config = dict(
    activation='tanh_gelu',
    positions='learned',
    tie_embeddings=True,
)
Each number is 128 + 24 x the weight over its row's rms, rounded and kept within 0 to 255. Layers, rows and columns count from 0. Numbers have three digits each. The size before them is the row's rms in percent of the matrix's.

# layer 4 attention query, 128x128, rms 0.174, rows 0-31, columns 0-127
099:155155126177117173126123143105104107155142168126109144132191133170131146156107116138132173093153143173142146097128163144147104121130105139107109115079117125129124116184137160111109110140133076138150133142094164108108146182122153102146118125116117074116150107109122132154113136131109126134142134129094156118158110108173160150141141131089133128125096127152124184125127164155140114157138
107:152085130145119127109147145154098123143132085173114121154106133143095135112159134106116151100107123105110143130152104160157090120061113096096152126130067134136077134122101155132092122155154118093142148127135154096120129140111118121120140135116130133148128128128097139114100184069095145143145151140156105148148132154095111161144143097115132102109151154172119087108116115079121145092138
107:096131077138166103093140124123112105137125135151143159118107138124177098118161136120134090159107165107102135149117095125114137134145134161183160169137127164101143174140117124158121125111143137141100122115134104072129129107153117113158156155144150149104114163158100088113135133113142120141158108125091069116140133105163082127135088139121150142092154102098118181108148097135128123139109
107:143077143081092153127133106131131127145115097102101150127152136135131102123155123167122124154132134130126114145100128082105117122112096120151099124128164116171142129198149110112163102105139114137134119135127139128121144143177085171121131079100142096081146126130147099113110069146141092084120127107122106076156131120153136156128140118131119125152145123161154161146068151128108163128112
119:156144141113110081141186151140130078158125095155135100122121177094137154109093139113140108161085087130146117107146123112115133116109136116111155146116147121068164161130115162108134142149117110170116133118136119137124075149111134126132113147122175137131153096111143164140122118141141163123156114124074136133139131131080147141167106171121170122096140147150090127141154106085125118159147
106:152109114147116139128106129121111123142131159135095128127164148130147166105147117128120132130163132138132131125130138114148107121115166142101171092182109083186152144153149118111163177101137084098129134167098154102094154119156108094116132113112121108127121143092139120144099114083162131147112130150152148092123129137164069118170108136102073133139142145106097120083177147108142119105126
121:094163131133156114143159135173135092138063111113115099145136101082155121142101122151112094107077104159152134148137136141129167155112091124108103125107154127101140148122129118130103115135124176123116117113126118130149116097113148164154124184155156150141116128169156113135116142142145159167152109130154097149112076114128115174146108130110178128139097112123119150158140069108122095149116
097:150150135144132112130133119142143191079169069139123112158129130102126129140165175120116132127137106106133096118130168118124157123120141159170141097119111114132118152107128097131165112170110097129139153102089125158111182080116145103142109083126132057133145173156143143118130123128141148110091108127148130144112149119113159109123148089126126088117123182118114131123101131170148113110140
098:144101129139106091141136109150091164137154115104150180156125119134155090148110094181125091090097146157161147143136144129135136108141126119108125123132104123140126123112125128168097147158111105143140136079129086160134148064178124107116154112117138151129110117199074137165132125163139148119129149139110097117112146145129156105168144127139092134163121147138116128145141093087116097139120
122:159187090122129129107145132111112118101113100116149132114109135095140125144099107139119068103080129099141109140191148099127122156132143097089146136110114142126114161133142155090129133141130133126091150127127105143137092173117154135155132175125093148117110140153131068116132122128135167160113146119078134140166173123118125148088099131123138167109137109126133178173129105138158096128110
098:140157155145105113084121119090129117119106140111116130168145159150098102137091127103107112148141117083115072081110149173137161132138112137116099104178153159151121154132141102142142136128134162143091131128149129117105139119125103129159106090130177131119116130132156148140150133093104116153102134153183105136132113119163142131110092120126158093095117132107088143144198139131162122091164
093:154156125114154146104147123105118121168132122140136144130135138134133122130112157105136116119098151126118107122161088109107134108158108097165106089100116092115146081097109181154152132155123107083105076105148125187139110152144162104118189086120116091112124060139148133140124103151152145141143134116113096133159112095091154142106128160140118149169158134135089135118133147125141149125151
105:139077113118124125128101104159146118148089142179146106111108107159136112129091170142125126139146160111134120154107090136156081116154113181127106153120114146154142128119112116123166142146153166119110112126140110130123161123138130110154082119172133124150120153160102102101105121115138138108139142132113122113102185167146126142180116115143120137129177141148104108121097147154077196157156
111:101091116118143125129087110133119128163119141141129120137087150086152105146098127138198130166095123122144093139152137102143108192116149109096097142086103119133142113159135135140111115161133190139128165121148117128154104152084113093145108145149118096166109139116107145120140168122120124139154181083120079091077120108133112124118123155138169148149122152122145122115141139111123134146109
097:105118168119093133139135149134150128163127130109133109171119138174169092061124158130131130115148125119088142118113105142145131149125109129085149096135152121161154130140083106117128099113124130098105155145151134156108120111107088173174133143146141135162124142143142154121139127119126163144112107159143093138094082078163173124129104124105125071153104147136094123126105099145086148092148
101:107116163129157156117132142101159116097137121119082094145138119163120111139127116096159173144139124136131158109132105123177140106166122172134138138149136140130110056142165084139153138103158136150161112144120139111087150146124092144115122120149137117128139134130126122161086143127118111102176117083090118132120108146141155093178137124103136185112094128155148113082102161090146104134137
102:127102126099086141155132118126111104134169153096117122118148088143160150095123140130135116123130119105129125126130107107126082138096163119134169136136104110071136133164117137109114154086140126124147160098149125177098160129087123153128122113166144159157154057143132161114131143085160177142107163120105142106143130158131128142139161154154161103094145137129100095166156088098135140128139
105:158140149154135140158109109121141123078174148103083149115154140110114122128134111106127175126146118076168117120133147137095130127161163121142134089134124169104136135130152093154137160126141153117111177115112159124081144117162136125109090117112128152160102156118084145178125131131095102132118120121149169134110148103115148090131099166123135094105076120103141102084131150167099134125152
102:111091112167112119090109126096117130127135166123112102156119124147153100099153138120121152163170137088121153113119123134127119105161152119119147119111148104162171089180171114129112112151126136149136075126104143088172104129150119134118116103109161135116143096092075144164133141149113094099149127151148094147159165098126084106120104146142157077124138148120116117082114140131140155120097
095:094103165133147166148121159135116125109161137119128153109139144137115132141167128155141176104151142114155142106115126150133142127102139190138096170068117171144081124105126105155169131100087137067111099122103113106108102102125131111102159135105134118104139121103150139114123106156117119122159131098116141132137139172140119185121110124115151073125130174118140100109093125138167133144159
092:109140124196143106126108129121118107145122160119137093161116121137171098146130143124145126101179168129106102139125118149106162131186156141110134122142117151161060149147095109128106115134120153128165092133129135099125135152136137136146121093102125141141091137124082109114115153119098130113135104102158124110129099129139060127154158088147112147119173065125158112152080134122111127130137
098:126118117181139133138120090120151151104124128144123169143137091119148101122072134133126115098076107126139120149143100125088161143105126146136133157123174140106097146116138165119126104152066157148168142126136108139109136121076129089150177193122148107161125103107131107107152127137113152170158129104111122135164147133144105100158130108136128164099119097119132125095100119077140146151134
097:155097090137153096156122091128123154181103170108119131089106143123131117112148085089162114117152142119130120144175132131136142157080143144125105131078098136142165113126150150134152127138128143146086117115145106117135132200107191134100088093136121104141090131155115157130110138135141076128141106142123113109156143115133129139128077164158113151150146101128125130162128159132125144091133
093:157118110084137161140130174167152119156099128145162119127144157101154149165101098151102096128102050136148135172115103106141124120106129100126054136106107109105146121130147099139140129095111164117091125109130161136130104120116136162191119143127140156161121140122165120135096112124128151137140095143097144105128148127122127102130125105100161139152077154120101111162125135091130125147126
100:144148117071126129109069121117147125136160131124112170186140137156113114146145153102125137103161158119100143066102133107116099112120132153144144121132170111132139133133110145151127101138153100116125109084126120106146141145143106141156131087130157068118128095156139139137157124128108124101146111184149109107114109112143173108142141160137114133174126151103129111066096135144135149177159
105:107171139143149127125167147096148136105116143127130152114147126090170111189109159133112153117121115136112167087142117097097060168096145116125109133091131121128132119173139141093130160106108136130128145127084129141111115111081129137116173137123127134123160145146133105129098131115120102082117134117078143098181139140106133107120106144147090162117155151173092164135113110096120115111159
108:115164102090114096115156143065124085149118143121130090139146100140142129108098124111155171123182122121122098145148143142125131139154046168137105125113127141131147123099146104114100090145114106103135145100135139163134091150140140143133101142128116149141164121104125158104164131135159100116138124133159131168144117130103158153135139141124082172133142146113153158184103123103150099144088
112:150128137086139137129147116122141157138075116119123105137116107095165120119099164143149102146067104092123140113100114109146106159116145103120099156131144143064139175090120092125162146121094177097133124114156111178134147145093123102147095139136120156110159089125106119117107154116090139105102139081097101124152139129140121148138108149097146176140140130134096114125149110173140122149122
103:151138154125142108121075189112104136163115115091167095077116133095125127126147124133150134132124071153145175120119080096114091154148131142163093145067138132146151107111123105169148129139139101100131137124153137102135066146150151124161110119123081138155113120142117106129115172146109139130136145092145138154139157131148115138093158080138112135138116112130101136157100136135109155133118
110:155105137143125115168104112141113146104158105165081075136128125136099137081178112132119141109129152122098120076095139123104096121125123137144151090140129117181111138133096117133135168115177109144103127163114197121107153121137129104085091122119120083164123124123125130136123102140098092109116144161166089113119136149136109120145126132131107125127107113087172156116104124147150163167123
098:111155110140155132107090142173118091159145160113140129099147154152131143137171132124156133117132119134133169114112143152149101134132160137127149117124137149153082096111169126156129127088145128131160161164155128118076147163120143139143090120150161114110135147091109101122149118166133119088101105156163112118151118119154127125085109118156077142120120151046135150117134105139145111146075
096:131118180125131105132137125142140133138115122143131114139159138112140109144130140110129152104176134152111130075140144121122134161113122142137168095169122100094125095160097074179111119137144101154168147129169143128093114124129106192113135104090106097123131148159143116152153134120138155122102114144111114159082087075112125148097096182110103132160143123178155128130143112130112159151110
# layer 4 attention key, 128x128, rms 0.168, rows 0-31, columns 0-127
104:155125051098108115131131111128128137150099183137124116108148129152131092121137135115108153144142116092148151100125176146114138135131140069150138092138132119120122110178132115125145139140126172123115148166132135148114135153163147188109138107114140102095089124134151169154126156124109099126120117111123133124141169103166104131107122152087113126096081125099102148131125147130196136085153
107:110115104128128138121143152129089123132105131173180079163104139129144124108172129138130145120134152149129092126100143161146096166130145135097129093116105126160118095157087140132113107146119113137130173140101082113128111179149117105106121125093114136126157121077140198091122121104138118136115147161120132121120139128164107189086159094118116117123130120135122101120112102085129147076120
104:143158159174157141117120137094137105127175137155114107124144078128157157128138143119139127160125163169110147143133111119142132130125119137121129094133150079115142130152138090140096098139146113167104135146161154149086179129133124118133119154167085136097168112159114088141108124116173127149128116118156137146167084126102127100097110098118164144132120116067142152110146137156087174117150
116:125091130104105114138145147132162130141183126095143156161121156145124098147102112115113120166119124116120164081109133091118105124138110090149102119139116120105126102138138094146153130118086113170150152140123136144090135118156098152091155059118164149148140136160128179128088101118094116108121146111093108132162110140140160088078106161124159147117131120152113102112166122141150163120107
115:116104119099106137104128132131133149125114103094136108119144133117084125128118101088136155157096127140161138155110111106171151193098147112107133138130127121098128155158162197118105070155162113135141114132139108116099122122136139163124106143172119109145168084135132149139165145082136156118165154160107098115101166124123093150088130130134128109133158145134100158095139159104112093114113
113:144170127145154137132132178097138084115116163128125060151129139132157132132172091129132089134162088123120108126130124118119165127109125128148093164132126104122141125109099113103111156174096119186134145160113091126118137187103133126104156089085164117115151123140141150135111110091131112160103129133135106106146116156151135107141127143117102164149143110146133170089116119107132088080123
117:116156149120095144111083121107158111113108112118150140127139136098130119114091186128118112135141137161086145107135118143154143155051125118121145109135132106115134131116100110133138136124161128105134133120126124097085126118109117094134150161173112134102074132108130109103146171137109128136158152151092110102100126136091169092149158093153096118121123108144111150098090147175181172157144
095:157139147184151115150168101138125172081119103152169101152113072115131109159151131130150130100113120118151113125119158085125089115118119140135141155149142092136135158122100128137120131140140123090137124157065115120112188096113136128142140110078134118153133100144168155109126134118164150151111119129104131123136092161128177117105144118129105092124138158118116174133084179136120123139099
105:156096102112158102129107108103152113127127081157136135104105139095122154120102167155158153164056121184155154108131110129130112109112169125087087150169155134152150119133158148121152111084142119136082091126141156122178139132139136163127099124114111129136156157102130106110094113127140134068160120155159117107142152153128124107131141120131107146134144161096147116120111128098103104138116
121:112154125099120142168106101135104146154154116121117116119171133096150134143107165118125149136096140119122080105089129160136132147096088087175118058121173114076120111129152107112125126143154114122132143119111126092135124154168150160143128134173124111132153142076124072145155145115158125149118169100099108119115146132095148125094117117123148147146141115085157124131152134183133102142126
113:148150135133103146156134123080135140121077161149143117144098141150187121138117131116120102138086151114155137068125121123158159175125178145142165147142133092163131157096142140148133122113125143129153113156145097103122144157117106143151118152119109149131168139118148122112150099086118131138155129135179126113110081103135155122134056124111110106136090118121102127075153166126145128152148
103:134142097111127083136125128138119117153158163159090119102135120119143088144138140147147148150107132128169146117127119067149132162101110135119145149164126064104144146157147159138114126132150125101152114123131116138167147145094118124095112119187109099115120121132146156171114106147108193148132148107105128108153147117107138128132089142154144123111057123153146144132155089070108096127128
106:162105117168102103121086131150133127126136111166103130134134110159159074135124094144141157130156140102134153111122145124105155116150110121107151114144106136136114111134084128139119116126075177150162126157122145097085137098122072118091108114107186128118150156125113086119130124139146080158146117143112139110152131161183093108146119137095152122131178115150121080128105100131109161129144
117:179111145113114147087098142150114079088116149144128130086122152099116149116155133149153151120109121124150088135129120121120096107103129133120102125102125165114122115120117117158192116125164160149126099130103132111079103142105119108115166145176124095149115111072135122129102131137120104157124126129102139114113139178144122111121114091144162177142121126127096127114143205105131161129173
116:138145168113076160132132160135139119117141125146136142112102157117122090123107118120101102117117127116117111108123120149167109109099113156094121143133141141143137138121120156095120124137128141143140126168093110159123100107069072125145133094128163139083139167083154157120138155146113149177120102158181122119155068109129148183133128145107110083149104100127067137147136139112112110143108
099:118164142114155167088136113135155096143131129148112149128138086117116169131141129080146110154097107074134101147162117135163103098155107083108127104117110111150163098143146125166112196141126150139129136127187141115109130112074085069125126115133151132133126121132117120130103132142121120104125155128096121125072152143130123120166122114161165104109128129128080120115089137087136138134127
111:092140133091101173110094149166136102137109160125136119084159139134121099111128101096147135161150116164119147185135144108087140124127135091158127139106099111130125121126136141118142090152139079157149097128126116137156099142141080153140174156116130114112120129123136148103126100093190141172143163118100099118140122117128128145147171144109169108121176115164123132123166158146098105124149
114:117138144146153155110167127163118132084140107151138118086108127139108109121142098120115119090080120120147119123121121117106095118185177145147185168106131101135165160091132112123143157162155130137131135130154131127135144088083145123182122124118132135115105136142111116108175097082178103141136095121165134117118129119120107106107138128103146166135100139111173171101131116116114092124172
113:139140141151178168138167141150147096151102115158139143126103125137164091139151122123119068149117142149187127119136098133157131139141148138121153197140110161095122155131119180141162132150113149117102105133143137092126128128104136154144116129082121121150172140151082146133130152119115092137136118133148140138134099113106136080104084160131148132086120092113116157137123111102074123164126
100:098153120149165126117134132135134128119146148113109097134094130143085095129120148101171185128164142079088076118130111170123126154160141173096131122152150141149149094118137107113154102142102100139129149148151137160138141083147146164155126170125118125134082133144180156104130155124132098131123123082119152122102122084151120150133114105121124138078117118127117126111118072094125152155105
102:182126131139170136140168103135106097161123110151136102150129116107188125126126102148112105083138157133125135127117079137107135150141166132090129126118105158135144169179121107116126124123101156095115132134153140078148138119120117114154142128110116170144090138182096134121156136072102121100121130141156152120118083121153156075118105121111152138171131119098126139124127110086182122139146
109:102104154086135174108107091202143103101114134167112102160144104125140138127122126135126106121136124102121121149123125136120175080134102143140176131115162136174115101148109140151149120123143143119153104111125142113142153142169137130172122144170106124130091119117157103164114110133124111134145133097052093105079106152138131126174163092147143095135077127141128122115111136122121149120125
107:111113128145108125164124142130142136156159156123116140157105127151131106115142165155152151121137093137147087138101132121113149132119165158072117132102149140082157128109084109153141137136115099110122110090190111114131141130121147116110093090154112129154141085145106108094150131126111140119148120157185168121124122107076110100102133137147100165182123182153122149123175141129147118100158
097:157140106112132155114114157106153158116114112129142146158161151123082118129146140149149113159134123129115146158123099138143142160128142134118066093129110119139120115146117101152204141142160110110135139124125156128081118087099132169113097169156124132135113159097135089112146117111126140092143161146080083107122129094111102134154135139109081163149106096140124091128154120066136100109137
119:142114115140129107134128150130117167156108158176123161139118072124137103169117101160108098082130138135135172141130139082120147118148096119111140135117146102162132148098097152118148076133096160126132161109108121172092172150109119118133159114098122116094157120150160154111100092150107165140123088155122161112177120117124184111098103170134121144139141143095117125132114144119096136135135
107:094154118071141153118149146127129141125137087134118133134125103145122118120114166114133082141104111123112139126114152121098126136129082103147112104091177110093141102154148140122133098124121127131109150133108149091111129042145097102151120108176120115170096138139178142114143153132125120143113137115114146105108137128151148159153124143165191139136082132130119144148164167105103069131142
114:132137132079103155128144102118113067152117099101141134110134090144096133135110125153136110096135084138097087100111141156122119162118134121146089096148131129113099163129127200105162108102130130096115119123141119158159110102130145144156123115132127172109107132135125122141180151141104133131155143181133121096095141145099158131142112110138150127077152073114155129169132110172139147094124
108:087161113104117107136109121128202136138119111083113107133128149138166119129148155112119139122087107143100115155093107129074108109130150106172187127145136109122119140154126121131096124106172129141124109142134132166111172095096109108173129164145140104101168153155093080132135126123114090129111126142130096108125121106169153085133111120129174137092145150166117123155110144137132140148107
106:167119105099142113128150150148105150146117142088110098101114122138114148149201167141141140087123118131101124103157143152108101145114117135119133132098104108157115162101124093138134150139152123113180136161143156109073123106130074155134144134124103140138113101147169117146136141138143158104084123118159147121137130133139119129139138146129136132171163073160162113178099071136121106108096
123:110128133160163123125090114159090160099127173171122101151114126150098112135142111103134136107187154151139157103168156121096128132155140139137155137140095148112121129111110130140132132114111139173130136117110109131124180151114125124112156103069150147142171108152097167160151102129111125120154103159144149155132096127133085113128130177135130124180132148126157148182080097130153122131157
103:146110123135167108128079105105042129150147159100112163130154111140140133120156130115130118144132082108093125126118104144081155093141126164192113130098123082154160150123120117112134133145132126157131146159143131138123128134127112177131097145082174141159116073130146124121124125177153111136124089133117123121137099113119120125139162141156148169169105147097131110151107120165105126140121
097:119122145129112145152165104108136138130117111116140095105111136096120112135109156105104145149126119162125131123106132120168100148139136134108096139125112083132101150161121121166100157153138120143160111184111129166129093099124112062127101088133184150147113113127147123096131110156108190132163117115142134118161138084148171177124120142152172106145157098133128128142161136115135154177165
# layer 4 attention value, 128x128, rms 0.169, rows 0-22, columns 0-127
107:113135096078128149107127120096113194122157124141124128121084157150154119102168101134117131117148120106108127151095150055121085143164126155159134131109096086168117131133136095119133111179091149150093075090143137150118129101110128107129135151165125115149119139132116137109139136112156116136128122151155149137124193111129140131131159078164136137102132121160110141131122134152130105163099
123:142156172139163138121109112102124142106122146191129114147120118105107117154104132095146108131140103128191127068128192131116120149103102065109157096168146115099145114133102164118155150144146114159094117113093090091154161121099149088116132109110095148124107106114117121135115134153125132070146140157125114143144093139166118120129151106148134145132147169097133123131138132154125139116132
103:097135118155115133156128135103133139131140148119138123097137083122140131160129150164106118170101129130153102123149130105115118111109089118157141159159120168104129133146137159143130180148150113136101147170113065127174136082197147091098113099120137114115122104112119123179126107157090144111131157160111161137148093143086128122146154114116144150124130093160144131142151095146156081105141
099:078169120121146116157133111109161122111166131138123121103161106161102109148109132159106116140166095121126162135180132159148147111161141147121119124160139123172135159108157130119138091105067146115133109121165112085112103173144105156179116123155104117067094137131132142171126101117121114131131099126140097132123149160144137112117120108151085115110120122152109107085115174145129123147162
108:104090117120128164092120159144176124150093122153086174144136111132132126110131135135136139157118122101114071132137087129148151077156105117130159162141144112138109125164140112100115072131108138124109125145143178147145148116128080125118158147120107115133141128121151143114146118074116132157113147133160136121148114100116159149164106116168145086109119140182115073094138130143153169138162
107:061127148090139063136132145170109115166069146077086150161096170161114105136130145138145139150119130135140110134131125157139133117156183171155122118124128160113146111145127139146112144109122104118118128098140152152147106098176136103110162153139134131196176145127150107106117109178112116090123091122116112098135128128102107142140124129133138135148132150128108132163131127137099132126140
097:114136144137111104160145110101133130148104180109120141123147091128102099156126125142088097099164121109126122096137133121117146122049140158101162138173108150079115145129164147097180121117154127115105101160157128145111156100144109114151139160107127088101098121148125108126115135137177145125095116118141146147153178114155135129125138129057127117148176142130124124135155129095124111100099
127:135072112130175127136100160152181129175118114103158154117110155131100116127140128127166127115107132115085145151091108132121139140123116114161108122133159129131136110165087156123100125151100087078139114107160094166157102170112132154125157113126146095104128097173130134088152139109141133107100106128101161137139086132080097111135111123153089132129136116121098105155135148121171153120156
096:160121103116101092155131135128125116159146120150130150116127142164105151147160104155079118100127144112133128124110141121160110167116149125150102121118090118131146165116128185106098111174136052142123111114130129152134102130148102127154100131105087165162105111108149141162151192119153148162090149156079093134104103128110111133122155184105128127100098140134127119142136164132123134134124
103:162092133132165174159085134125104141125131119123087149118102130082128133164158103080163163119128114127164121133162087172123133114151117141112146130123129114112091096159126125151125085164166134154114165156121145109157128115169128110080149141127117147129147123129086110132152090099178156091150144134125158143135162119165113161149124133097125120125127129107097084143091134118116087127124
104:136103159132137157185126164121146128148154084141137124118132115150133145133065123127142087112163146130122148103107113148137102115144117103131173118084120110091130084089105138086112124140157140161124186093187087158125148134127090125091120154136097113111126115106099171146113122166107142132083137160120116115155087119116107124147107142105159147119155106106154131107139129133118121124094
116:112117105091139153179125153122159078113115125121125069122132190148153114117176127151110126092148156155091160109128109134119135132111129129108124109128156114138109139161122126133133116082105107089120091166122131098145120158139118124087199128134081175146145138142133153145147088137103156126152138151167140125147086161135124178115145109120114106144138116110135119115131099139114130116083
097:141154112180071157160138148135102145123157140148102113158092144135107117152164122173103100127141130136115133169135117151129096106137127129101158129140141126122139124157100103177115156147146101115164151118126132094077102091143129141115114138135135147109103156136136146093113147056138132128129107133123147062091083115123116147098134130117131142142166166167120127092117145138074144138119
105:144124169151145080111139140107154139130137131143151077103170155131108134114114100126124140115121148121150114121112091130086157105108124140084098109136152141132128145084121104120121167121172145140147128157129155134114124140122119135178119142101110112125182146100122155107148148134116140099112096142097148096071104126172149141149179152113155117090146140106162169140116101159081119084149
110:127132121181136139120131106101144152117114117116134074128135069153087130145122132128070161128161145099130054139131137162141159145136139119176147137118149168160144148096163128113108134154174145130117136122097132134162172123139138132139127132134141119098107162122144126110128110118118097133153113158099125143150131146119152069098151115086131091106151110094119183141107107152131096106110
101:109135133112163170134149130095098175109117119145138144130133136109136125118090103145129143158100114153113139070146091098109106121106118079099125125150133122106147138128117147191153130111134166146163108146083106140126175140102130094145086143108180088144122148140085110185117121142112134142112137160115138137132102134094096091126165127099148137143110110157118144159109122121124156174152
120:097109153115105130139114147184180108107145109137113172153106133124183100102121146122128151122147128150155138154129111160119134106111135091142141158136120138117094108136127099110150116070125131114154100097164123111108117107103137103153108119137153120155186130087095183109098120161131127123142116106153102124138107092130113113163131120124168118177154130145152133168177102147138132174102
110:127087130148126131150157144150139129125130152097069134093125151165118180135156105139130148115128149140133148165175131134146116103090146136119151125120105162115139079160147135108086136156109142109094133150120121159138105126089106133123137155146117138135109097182128126151116158108118157093131138094108085129164101139121161118097124119110128055101092118143057151134135106136131130160119
099:137093140121124133142094141137126139184168136137090164097153188120099182115092110154131100148114114105124091143110125136122094135141104124151127150116164111136095141093106108125134131155137098142150126173133150110118128150143094128108090149098143149120113097103117124119139136107105156138122136099149112109118070098124147153128106123082107173113107144198137114116131146094133102086160
122:182138154148116149166114127134127132137136116116139145128094157128192152131103113131166154147144093148151107087128126117096124156100123109118150107164131149122104147183098160118138082121108104135106158157115126132103082079106110132121128097112158109126180145140083133119110140086086116131099151120129147112127103112127150107127151091166154126160175137178090132118137130138111127143115
121:142106085139157102137104119075120119135107139118100128180128132135089154116116090123114133166110134149125105117172135116125180140136155133113135145129162170110174129118165105084125165075158158125142149106123096133147165173149136121121121135117110126101128160117135134102076114161128102119161110070123127123115148145115109112115151119122090161127113109077142133115124100162163154165129
103:134127126155150126139139141108129131156147142108151094143130144154137156122108122065108161146151119148137161130112116134179101165128076139130099123137135104146143092109082078096096108115149093141139135143132150146096118101108115168107159125134130149073137105126130127117150144088111117150088134164131153128139098112152122114102079130078147105117076154108116129139156165148120136138188
124:119165196146091071135142131115160103139126115162087105150093070147162136103124162140142117111131120100092150110128138175131099111070133160152142110094107123092165137144117129133116089128160126171129092129102119126132130100116122133137147126107154113146126127137098132119104123114125157150113121135156119125134123180108114146105115142171139099122184103152091104133152092101131149146130
# layer 4 attention output (transposed), 128x128, rms 0.148, rows 0-21, columns 0-127
096:109109157149096103146127116163115079065097158110120142118186132127132123166089137114124174148115122145148100128147125115112137148096125069096103172132129133097144086099111111146097107132138101075136159123112098108095095150115120145108136129111120123099141108123125143129148118141114126155121138117149176139138104127140092108099118125105123161095076141096135120112129079117125111085155
104:100114141137058101112134146108087107160089122134123132133144182177130114104095115136094134138111152147118142154121107146149093148123114164085107145136144109134067133127126088141116096097100131110151119100115122182073119114135080149126132144118181134119141137150118126099167105094138144140119129138150124106139118125077154148156107164119101112137157119123090124137149115135124166154137
090:144124117116140122136151152160152101130109139127157107156132134109162110105110104081133125118106160115164154127113128088125122127136128120137082112155127115169137099156124129157125087139115176136137122161141139137100121157093148117149113161138143099127144150125144138128129167096102115121185061133128106108049104139139164133083144147110151117140137156085159097169119120146092169139107
093:102149132126123107095104136161111159096136135125120096147076155138127148135143114115152152088096087085172129162116098102128115142126111123132134115127114131106146146141152119121135181142171123094123135111151139190144111109136124087107137121131150117145134132142122127143141125130142187109104146132120117096136151111122092108179175136117134122174125145114186144121150149061168130087097
094:145129088134131062120127119146135146152141104154138144141165136127124125119113112161159075125142133143178138134120121065119122175110143144155108125134080133095153093126136119146156199114160126147140104145119101106101115100123126131149087128133123133126101100127099113124127148168171132083108092085118111119127155131126090122116154137141144151141120092080139145155138168164127090111142
096:152075118159128141121168147121159110134129128147123150085136149114108108111158123129087139139099152102139091102124109114097130092103151145139130108112135136114097121113115138131121136132124134161146167158196180126142136149137123127115129124142069127055084062150117141114111097120121122137106122112126115127091128093154129167134125111091137148130115111189147096092150150152130100130119
085:151151114140133108133096122123138125110089096206095062102096105087129135108144145147127129156148132147141132109116127129154144116094125107149093131121095123128161128130123114158154144113103125124114173102125139135164104158120173140121168125127146158115121116118136170080135191107101120128091121140141100133131113128117151115099153128150106090152123157106116074127152112131162187147116
109:086149143158146148124141095145096104083128182106111136121161092132132124139174133177123100119125161125127114124112132136155101119144141127156115100120097114173119120139123096162119124096154145161085139138153136113144171097104124130138117118127072152149123106133081114151156150173146136148136134095153114107133158149139122142159126138087170108126152120120116135094147088152075121165085
096:125156117184186117129116117141140126116131122099143159116120120078164120162132153136175152150106132131093146109141135153123068123118137149149133137115152132124095097149149113163157126085142146117162142143118147089125113131099141082086174124168132129094116142139105146114097100133138106095140099126157145089122104135137095132109120124144098130139166120101119146098073093128154173157106
094:070107119142090129147104120156144119143130146096133137126116129171142139118138116131108085175109146094151148141146152148112182130166125128126136159085147103137153141119160139103116148084099123122121131117102125166096150113124116130199131127146099143127090161133151107100171141113124100130105109116075103126066088161103143090102141140135120177113129108164133137136140099142138137145137
091:107112120145118116086107153098119151116084158095158129131119154108125121100170127159126086141096119185139141133146137120131130137122144114126108153106098093136156153117169112125102113130153136154134106128107130095082121126132131172098192119078136127167110149178120109146113166098093134126107097118120153138131143115135163095112129083132161139147093147135111160140095182157137117103151
101:120164127153109092105125088092053151134097161138127147097110121142127143164135136087136140140124111126091132126139151101105098127129109114103106121116122112122112140155180137175150134186145153148135126132142124120139160146133153135154107092114129122081163129137133097145130129121112091152133107122061122143115144113117092076139104169156147152128117142137097150123167136076100146144161
092:083184126118176146160128110163146134131115078122172150117127137126157119158123125122134145102112116131145111170143151117109154134112099126160126185126091158089125127109136152100171097126106176158163133094122157161154152145145167135156143119137119088100133140117131128198135120146132104139115189118139123149123115164099128100147101123124134127127100085128131119151124145133172118114145
093:137136145120151131100106172130119168166113144120088116186139121123162102097137115077137088154102091165112129137118142101111129170094144114114162142154145129104092165152118150151117087116125098137102144135123104144169165147124134114102144103153120145139118113135139129149093115116113127110122159110083153139147140104111132127147117162157117100105136117170081094082156125128146116153066
101:130180123082131128158102144137116082167142099123143159087132126081134103147093123144138103140103099173129133108111141099128113091101108095108106126175138068115158091099137128114121150135098079114135128135120133130092101162119108164122134118098182115137145119125125090124100119113131166101115122128140111098098132115143127119165144138121137135116139151163140092093134142072111098157101
095:112133165123088114108144151133131139118107153115153155133137145118133144123108099144092075092170105096107107164120133159132193114130120128113102125182099113170089126120164165116110141127128117099118110114108096104114116119122149128138105118144104173106144121126150161089135117136121139149158127123161133175127152116118155147104139139143122081118121176146092113118100135170144077074099
107:144124116162131115119115150114144172164097157131159122107158118131119132153103098169131099129130126116141138116142144129131110141108149153126161083123117115123138185125148106113150134153132155166118141177092120106098143126121148132154129193080111107116116142146150114100141162124108119129090111138125155146186124111154134126132110134104126079063112109141083122096123147092079122084163
097:126121128127156088124107148104130124146121156107135112120086103116136118153105098137129135098162155135129106108101091111130103113156108116134111155123139119138122139077111125142139143126145120128126105136118124068161139133144190094131114122090111131124046152107163083090157114152130135150091129152143120110130137165129106113136116126143121174141131083101186107121122133140126187064120
090:116087180154155141129152121151144161108093103132092146149169116133149066087129157144177078087117114120093166129145122124100125114117123174152139152131116119139169143062152146125107114147150140162127116120163096122140125118124141124135116140157117117123145158119122167118108131154173088110157121136112085120081120140145107104119161131157135122147152124116161156135112095145158136120131
107:114155153177124106135123149124127117143162144123134132134133104143144134146148112127106123128141163135075135165128127145124139142127082142111105110090102122093147136089154089095118096105122174134130063122105103146156159156154146123156131187127107114117121133148121140129131123099149112127152067143128126134171127129123130118144103154087129142085093114086110085151115180136100133066123
102:151138141111079131080142131167163116060149133133155104097129102146153104136122179115143111109112109130163136108096114134138113160171103144135121099156111120130107108138097184140115122178119098127103127148135171140102132111143107110135140112088151149131121107160127103141135154109168159133099118191141117141132139089120140136110159096116128103140132132190114099138109132117078136129138
094:099144176109138111128159134151126118170156090095129132115096076113138126113123134177141112129089130114106132129180164104111153138147119106138117140122114142086101166117120135175143136098101104145110133093128109128132101125159136112103152136140110090196142124154083092138111132185135121139112127126106147154168175122126156129124146146152139153118193148113152163110117115140127131099113